config = dict(
    n_layer=14,
    d_model=160,
    n_head=2,
    n_kv_head=2,
    head_dim=64,
    d_mlp=320,
    vocab_size=1175,
    activation='swiglu',
    norm='rmsnorm',
    norm_place='pre',
    norm_eps=1e-07,
    positions='rope',
    rope_base=13100.0,
    rope_fraction=1.0,
    qk_norm=True,
    attn_scale=0.222,
    bias='none',
    tie_embeddings=False,
    parallel_block=False,
    extras=['some layers without attention', 'local attention windows', 'paired heads', 'gated attention', 'exclusive self-attention', 'capped logits'],
    init='normal',
    init_std_qkv=0.0319,
    init_std_o=0.0357,
    init_std_up=0.0319,
    init_std_down=0.0,
    optimizer='muon',
    lr=0.0122,
    lr_mult_down=1.5,
    beta1=0.9,
    lr_head=0.00861,
    warmup_steps=0,
    schedule='wsd',
    decay_fraction=0.908,
    decay_shape='linear',
    final_lr_fraction=0.1,
    batch_tokens=[8192, 16384, 24576],
    seq_len=512,
    doc_mask=True,
    train_tokens=95920000,
    steps=6427,
    dataset='wikipedia_en',
)
Each number is 128 + 32 x the weight over its row's rms, rounded and kept within 0 to 255. Layers, rows and columns count from 0. Numbers have three digits each. The size before them is the row's rms in percent of the matrix's.

# layer 9 attention value, 128x160, rms 0.169, rows 116-127, columns 80-159
097:075149103153094057160110154142108119056146126159113149126134106160138156083114157062143154113177122076094135133118160124208131101059121110136129125107106065117132114100144121140154177156094081053113141135151182167095149178150175117162119115
097:112109076146144092160159123103150133131147093121073105120158144133031142121164146086171126102140139141139170139109112123097108155098104087188147137130096131155127093023118106195125154155092088160143100117142084098102133162120166090136100133
093:144118135072118130096147103088154080164167111114124157162115101173145140104130149118120082091106059173165160128179126128167132125116106098112095102138202099054092170116113127105093148165096112161161126138131100155129174161100133149055195132
092:112091094192124152134189099153174142101122132165141144164130139093164174154152091163132122088181148093147100123138121091108117108138130106094102161111134168150107104178097170148047132182094137112100134118121126116157129064149112169175144096
101:188204157102124165098137168165144175147076098132112103062132166082113167118125094199109122151103146097183178172065115130161117171154112133171175124135135107139141132140077115183117192128131138073084140078080104099128091144160106188131101112
104:111134154120166142115140087067147072132135104167165088128161105206145068110091104123070139143129143059130187119138189141183074083173191129080132165127118130151121130111182109157143170117105175089126114154075155056204159148130160120115143168
101:179129120156101112132075126134137104142100110154173122117167082139103141100129129113134118144188115127121112126161129088136108145120078175165108183104109168085162161099106080156113181111157124160122117121143163163172159101082094039080120049
110:157117128134137145097129116163185182095119157065179173036131149140112173151167128103106083092135124147121111112128086120122143122107156108099185135148082160176152142165134142139122090117127192068098132160142160095117072141168135099103173109
100:120120139147152131117078167154107104126110134176138115062191119136101106160103170127108198201106184156085131151149128083124097117143148104143143131159125071169080126110152092092155182130149162115085183160080181159186198092088058136108168137
098:121158142132120159116130176096120122166107073165130183098069092161164174113107183113185145094122085165106142138141168126164191152118125158181158088107095191120136190105212087117135151130139116106127128179143138097097100098147074136097156086
100:134105120114094158143117079068151125116073147114107170087162046168083120119089146141197152110114121125102180143096139136136141151102174160182149176112140135128164086136062132119128189152127135146065103091197161124070071107148083114099121136
102:085117135127166122070124193070109101177148113125164121193150120096146128167163087118137125138106186146078144105189133173139088163117135137154118152145089085110130077110093104211127096121143110153157192165191069127121141166121123120155095139